From a checkpoint of a small transformer trained on Wikipedia.
Size: width 192, vocabulary 1240.
Architecture: LayerNorm before each block, tied embeddings.
Training: 189M tokens, 5777 steps.
Each number is 128 + 32 x the weight over its row's rms, rounded and kept within 0 to 255. Layers, rows and columns count from 0. The size above them is the row's rms in percent of the matrix's.

# layer 7 MLP up, 768x192, rms 0.188, rows 608-624, columns 96-191
size [ 98 100  97 106  98 112 113  93 106 106  93  98 106  86  86  97  91]
[[131 159  98  97  91 145 148  50 160 161 116 171 128 152 143 115  97 100  84 140 139 124 186 110 209 134 118 173 131 136 124 150 163 100 142 131 129 122 145 176 102 110 190 114 158 137 137 113 140 128  96 177  61 119 164 134  55 166 141 113  73 165 153 113 131 174 114 154 163 153 151  75 161 107 162 108  93 143  81 190 115 138 101 176 132 181  71 145 114 145 187 140 116  59 148  85]
 [137 143 144 178 127  60 187 131 195 149  76 130 140  74 173  76 101  90 119 152 146  94 136 129 134 137 140 124 136 144 131 125 111 163 159 149 155 128 139 102 143 111 143 137 123 104 147 135 147 170 155  99 100  57 111 111  61 127 172 170  86 149  74 117 136 116 115 210 123 171 164 156  66 144  95 164 171  62 102 120  87 109 184 174 110  69 144  97 113 124 153 135 169 107  93 140]
 [126 179 140 154 115  95 125  96  91 143 146 114 126 142 132  85 132 127  68 152 180 167 152 114 145 135  98 150  90 127 129 160 149 148 157 133 147  93 139 130 164 111  96 165 125 165 111 166 133 135 125 126 119 141 132 111 115 158 116 174 144  60 135  96  55  81 220 137 117 130 127 153 130 143 198 146 126  97 145 146  59 118 137 152 137  75 148 166  93 115  95 138 145  90  94 122]
 [116 145 116 161 119 158 175 118 131 126 147 121 110 160  93 128 123  93 162 146 153 149  88 120 121 130 111 117 100 110 129 163 149  84 163  43 190 185 120 205 201  92  62 187 128 189 110 122  45 128 176 144 129 118  66 139 142 136 147 146 175 149 147 100 135 192 106 159 168 134 109 118 192 153 126 140  88 127 139 132 113 153 156 102  67 135 159 140  80  83 128  80 126 133 121 142]
 [227 100  73  63 145 175 172 152 135  93 125 131 143 145 146 170 120 156  88 132 121 126 119 158 132 148  70 141 139 148 111 140 174 126 164 124 191 197 139 105 107 140 118 101  72 103 106 133 133  77 124 103 110 199 137  39 110  90 133 167 155  57 120 150 148 116 133 137 172  94 143 138 149 206  96 123 150 156 120 104 165  88 153 155 154 118 122 103 175  92 187  88 139  90 101 146]
 [ 85 126 152 100 178 135  95 113 167 150 132 136 125 133 173  93 170 175 108 136 113 114 144 112 122 119 146 134 134  78 100 119 127 177 105  98 128  45 121 107  74  77 181 142 117 189 128  98 132 143 172 127 158 113 148 119 114 110 156 163 126 103 182  78 101 132 121 124 128 161 123 155 153 130 132  50 126 207 137 170 133 159 135 119  52 179 120 154 139  60  83 129 145 176 140 145]
 [109 128 103  79 138 147 159 162  62 175 139 108 148 121 134  96 106 132  79 153 156  93 166 113 119  97  67 150  88 141 115 162 128 123  58 130 144 153 125 128 124 105 114 157 104 139 153 178 142 116 109 164 123 124 182  93 151 163  65 135 111 166 146 130 118 113 101  93 136  75 125 103  44 119 103 127 145 155  99  95 166 122  64 138 129 175 173  86 129  97 110 148 157 119 145 138]
 [102 195 108 150 149 126 103 209 127 148  83 133 128 144 126 100 146 166 159 138  98 100 115 147 125 183 120 153 123 152  36 202 123 116 136 118 136  97 200 126 162 150 144 133  89 134 161 145 164 147 128 101 157 113 151  89 185 126 178 227  78 110  87  94 195  99 147 172 160  81 183 141 137  89 155  83 147 138  70 163 118 133 114 158 166 123  88 111  95 103  79 134 152 121 172  95]
 [ 96  98  81  93 159 120 153  93 157 137 149 194 158 155  96 116  97 182 185 178 151 189  89 141  87 126 117  82 108 148  88  55 140  84 166  90 172 106 145 151 156 175  93 127 116 122 115 149  96  67 121 164 179  99 131 116  93 104  90 139 112 146 168 141 111 149 165 174 111 191 140 103 148 152 140 146 116 131 144 109 104 145 144 126 155 127 125 109  91 121 184 175 154  94 165 210]
 [ 77 134 160 135  74 139 130 108  92 165  90 167 165 133 153  85 132 156  59 120 129  89 138  94  91 146 126 134  95 182 119 127 131 130  96 136  69 149 127 128 127 153 162 111 110 111  95 101 104 157 159 136 113 111 177 167 157 120 103  60 118 183 115 130 179 100  85 144 124  66 117 127 106 128 125 110 142 117 143 203 165 120 123 118 129 179 149 171 170  90 181  39 119 174  91 108]
 [139  99 127 155 184  83 162 158 112 123 132 150  89 117 145 111 120  83 176 128 119 121 130 148  54 149 148 190 127 189 102 108 164 115 120  89 107 143 102 139 128 125 131 179 192 101 134  72 111 105 133 106 131 116  81 167 112 112 173 158 116 121 207 150 148 162 138 114 121 117 103 142 159 126 157  77 125  99  97 193 125 135 110 163  69 140 156 127 132  95  76  83  74 131 183 141]
 [166 142 150  93 198 135 156  92 119 120 103 123 148  99 179 110 145 106 143 152 114 148 165 111 148 135 164  97 104 124 111  91  86 142 155 154  80 161  97  68 121  75 108 159 144 178 113 155 101 121 156 136 141 124  78 154 139 182  77 132 106 130 168 166 106 133 139 142 127 135 140  87 116  81 109  94 158 109 174 103  65 118 140 128  88 197 149 127  84 138  93  93 127 156 137 156]
 [133 134 169 125 110 190 116 129 148 144 141  83 103 105 134 151 165 133 183 170 110 134  28 109 104  74 102 102 197  85 145 169 112 188 154 102 107 151 151 126 140  93 116 116 100 123  74 115 114 168 104 151 139 107 137 151 115 129 133 141 124 130 141  79 134 141 139 126 104 152  89 124 117  91 120 144 121 132 116 121 117 168 168 156  87 109 148 137 174  90  89 116 117  70  60 116]
 [172 116 187 114 142 159 143 160  97  85 124 144 122  95 181 118 138 141 166 132 133 180 143 173 100 215 128 122  98 159  96 163 116 168  56 186 171 114 162 186 171 157 145 198 172 121 172 112  96 143 146 126 127 112 107 170 202  99 159  61 107 147 137 154 155 115 123 109 108 185  69 131 113  80 151 121 135 207 108  95 141  97  76 153 166 128  72  98 110 113 184 126 120 108  94 143]
 [159 156  84 157 107 130 125 122 162 150  94 135 138  90 143 141 157 171 114 145  66 132 171 147 131 124 114  69 175 169 144 170 169 156  97 141 152  41 190 166 116 195 119 114 115 140 152 126  90  96  85 164 179 150 138 127 156 111 137 152  98 174 146 116 142  69 153 113 101 146 173 104 113  81 212 142  98 160 117 139 128  75 126 171  91 140 124 105 131 106  96 113 159 109 129 150]
 [ 99 131 123 143  88 123 140 135 128 137 157 170  88 161 138  27  74 105 110 106  98 142 158 131 117 165 123 142 106 145 117 188 135 155 182  87  63 108  96 164  98 176 118 142 131 111  81 133 186 181 107 139 149  71 187 133 180 116 177 141 115 114 112 180 143 179 171 118 176  94  65 131 129 108 179 115 175 124 119 142  99 106 133 107 138 107 114 132 114 142 159 146  55 134 113 104]
 [159 152 101 144 155 141 186  85 175  99 174 106 197 117 158 145 124 150 130 180 145 173  73 135 154 106 178 109 144 118 102  63 100 137 115 112 114 168 139 131 125  43 161  72  70 114 147 191 113  91 124 109 107 151 103 157  38 182 162 130  84 131 125 184 115 115 124 150 147 107  92 139  84 124 128 120 133 117 119 109 102 138 112  99 188 145 185 113  98 154 140 127 132 147 153 168]]
# layer 7 MLP down (transposed), 768x192, rms 0.26, rows 608-623, columns 96-191
size [103  90  92 105 103 103 107 100 104 103  87 100 112  88  97  94]
[[157 117 122 126  82  64  90 141 148 177 120  95 104 135 141 184 117 134 116 129  90 148 122 150 151 135 105  95 146 151 141  68 134  92 134 102 168 139  95 182  89 128 124 123 160 190 102 152 141  92 124 135  65 147 116 149 106  90 149  81 186 118  64 117 144 126  14 143 116 124 144 133  96  82  89 149 185 165 118 156  98 143  93 116 144 143 107 220 131 128 163  75 129 100 156 157]
 [ 59 198 125 161  87 119 132 173 161 136 133 164  99 153 116 152 224 146 119  87 133 139 163 143 136 160 165 114 139 142  71  87 177 111 151 159 142  82 197 139  88 139 144  72 123 115  90 115 140 144  77 102  85 161 162 140  99 121 134  94 167  85  63  98 115 116 164 184 106 136 107  88 186 109  80 125 137 116 126  88 104  99 160  83 148 173  89 138 151  82 111  42 151 132 161  93]
 [159 150 147  95 150 128  85 121 161 102  70 148 111 131 134  92 139 130 120 136  46 108 151 159 124 127 144 120 161 121 108 108 151 188 131 144 141 144 126 117 108 119 111 162  89 160 111 136 127 130 144 194 117 219 168 100 118 103 160 145 122 148 109 156 133 157 123 112 129 153 100 162 116  81 104  91 132 117 126 157 168 144 150 121 109 128 163 175 143 113 125 153  92 105 131 123]
 [128 117  74 108 124 178 149 147  95 113 132 167 112  47 142 126 119 144  56 163 101  77 114 171 158 166  82  99 134  98  68 160 101 135 112 179 105 134  93  95 159 116 102 161 109 119 170  81  99 172 141 151 122  93  90 130 177 138 147 121 133 134 138 205 120 127 127 148 146 131  88  96 115  88 110 108 124 156  99 135 134 187 112 113 164 201 136 162 117 156 149 124 126 168 125 130]
 [ 56  98 136 150  64 102 126 111 143  41 134 155 168 113 184 126 147 175 168 152  95 192 172  91  91 151 140 171 105 106 166 107  90 128 128  98  74 122  77 171 133 177  58 143 176 135 144 145 109 144  64 109 129 145 111 193 119  79 135 138 133 122 143 119 128  17 191 202 133 131  84 111 161  93 121  89 109 143 138  90 151 104 140 176 120 130 113 105  96 121 100 103 123 114 198 187]
 [ 59 137 158 112 144 170 165 130 144 122 142 176 101 117 116  60 185 128 116 136 170 139  96 118 154  76 139 127 123 149  95 123 174 134 126 184 193  59 127 101 104  91 128 156 145 150  98 117  73 131 119 111 185  93 109 129 129  46  88 102 107 166  97 175 126 160 127 122 106 110 170  91 117 132 172  86 165 122 104 160 182 120  87 148  98 185 142 151 133 146 143  95 129 167 158  95]
 [134 103 111 115 111 109 169 149  69 128 152  88 140  94 100 143 164  97 128 182  87  50  97 101  89 154 178 103 114 140 143  87 168 161 121 167  79 148 133 125  90 157 157 147 176  72 108 160 149 156  88 140 146 130 101 122 177  94 130  77  97 163 195 152 139 117  31 136 172 146 127 133 161  83 106 146  77 103 108  97 141 140  80  92 176 131  97 145  85 177 158 136 181  61 132  59]
 [132 136 127 113 182 127 214 104 162 167  96 143 175 142 143  21  87 124  92 149 179 156 120 172 107 144 123 107 128  74 134 158 132 105 144 136 146 144 135 177 163 105 159 173 138 127 139  80 156 194 102 153 148 136 151 157 116 149 154 150  80 138 185 121  91 105 136 110  43  84 121 109  95 166 157 165 154 127 154 130  82 103 172  67 167 141 148 120 121  75 106 120 164 130 155 109]
 [122  93 121 138 124 152 190 159 146 103 150  88  93 117 179 164 121 126 124 164 114 139  85 120  65 162 170 139 206 123  94  72 105 173 111 172 164 192 138 140 106  92 123 193 145 106  43 109 157 167 200 121 131 167  98 144 122 111  64 182 124 153 160 128  81 127 179 115 144 155  64 154 161 188 136 133 127 125 114 166  69 110 144 102 103 121 144  70  35 153 118 178 149 139 130 123]
 [118 115 152 110 110 154 165  68 119 163 126 128  90 127 116 131 123 121 181 122 116 140 143  99 107 145 114 145 120 104 182 161 129 151 122  94 181 110 134 116 154 127  76 131 137  86 129 107 135 164  96 145 129 131 143  74 125 159 191 160 137  93 146 142 127 125 130 136 147 123 169 162  79 159  53  67 136  84 152 133 122 113  64 141 154 145 123 190 155 132 124 129 108  48 118 128]
 [137 188  78 133 111 105 170 146 176 138 126 131 163 138  82  92 102 121 115  79 127 183  94 125  91  92 150  87 144 126 114  85 117 104 133 127 159 100  58  95 136 146  81 148 101 160  91 201 181 166 124  88  97 183 153  99 134 112  97 123 134 161 159 141 103 100 125 151 104 156 159 165 153 150 158 144 144 144 175 142 130 114  98  77 170 144 102  47 153  86 142  88 119  96 102 122]
 [115 109 145  96 142 175 147 142 152 176  90 136 127 108 125 153  39 116 123  78 131  82 129  88 126 145 152 152 103  92 135 153  96 149  77 108  94 120 133 114 120 145  99 162 144  68  86  92 152  82 142 190 105  92 121 127 119  98 171 162 139 138 137 171 110  91 155 145 130 135 112  94 139 104 155 103  69 150 125 166  79 172 139 100 105 114 107 196 188 119 126 155 128 108 122 158]
 [139 180 178 165 160 152 116 130 103 162 196  90 110 182 130 217 138 114 120  75 107 113 126 194  96 104 137 106 160 131  99 128 118 147 116 148 141 151 153 130 118 104 106 138 152 120  83 171 129 176  69  78 161  77 123 171 140 103 128  65 114 135 145 137 137 129  82  68 131 117 111 147 125 137 166 141 120 100  98  88 174 141 117 144 122 131 117 113  49 111  66 152 174 176 113 147]
 [210  94 104 144  80 107  78 145 113 130 141 150 149 143 102 113 145 169  99 119 166 120  98  95 143 105 123 121 165  77 144 136  94 147 135 123 110 147  92 139 132  75  90 164  97 178 114 133 209  59  91 106 129 122  92  71 167 149 110  77 132 166 137 101 129 149  91 151  99  84 194 127 109 162 138 172 135  79  97  98  65 151 100  99 125  57 152  72 126 102 181 110 111 157 131 114]
 [108 168 136  31  95 180 112 106 115  86 171 120 119 109 160 107 124 143 142 135 124 120 112  82 153 143 121  92 166 122 105 110 145 165 110  95 150 183 112 111 115 154  77 117 109 169 124 128 164 152 143 147 124 122 126 158  81 159 148 112  60  84  64 106 144 162  95 144 121 135 122  70 179 104  95 121 159 107 116 121 118 112 132 100 126 141  88  85 145 164  76 115 121 110 107 106]
 [123 152 136 151 127 104 159 148 127 108 221 126 172 129 144 107 114 138  80  66 119 142  97 115 170 128  66 100 148 173 151 105 140 144 100 140 163 130 113  96 136 161  91 123 163 163 144 142 194 148 102 157 146 126 134 205 139 174 144 193 110 179 136 164 144 160 101 162  51 162 118 110  66 164 157 103 141 103  86 159 117 131  96 172 168 102 156 128 152 111  81 176 197 179 141 104]]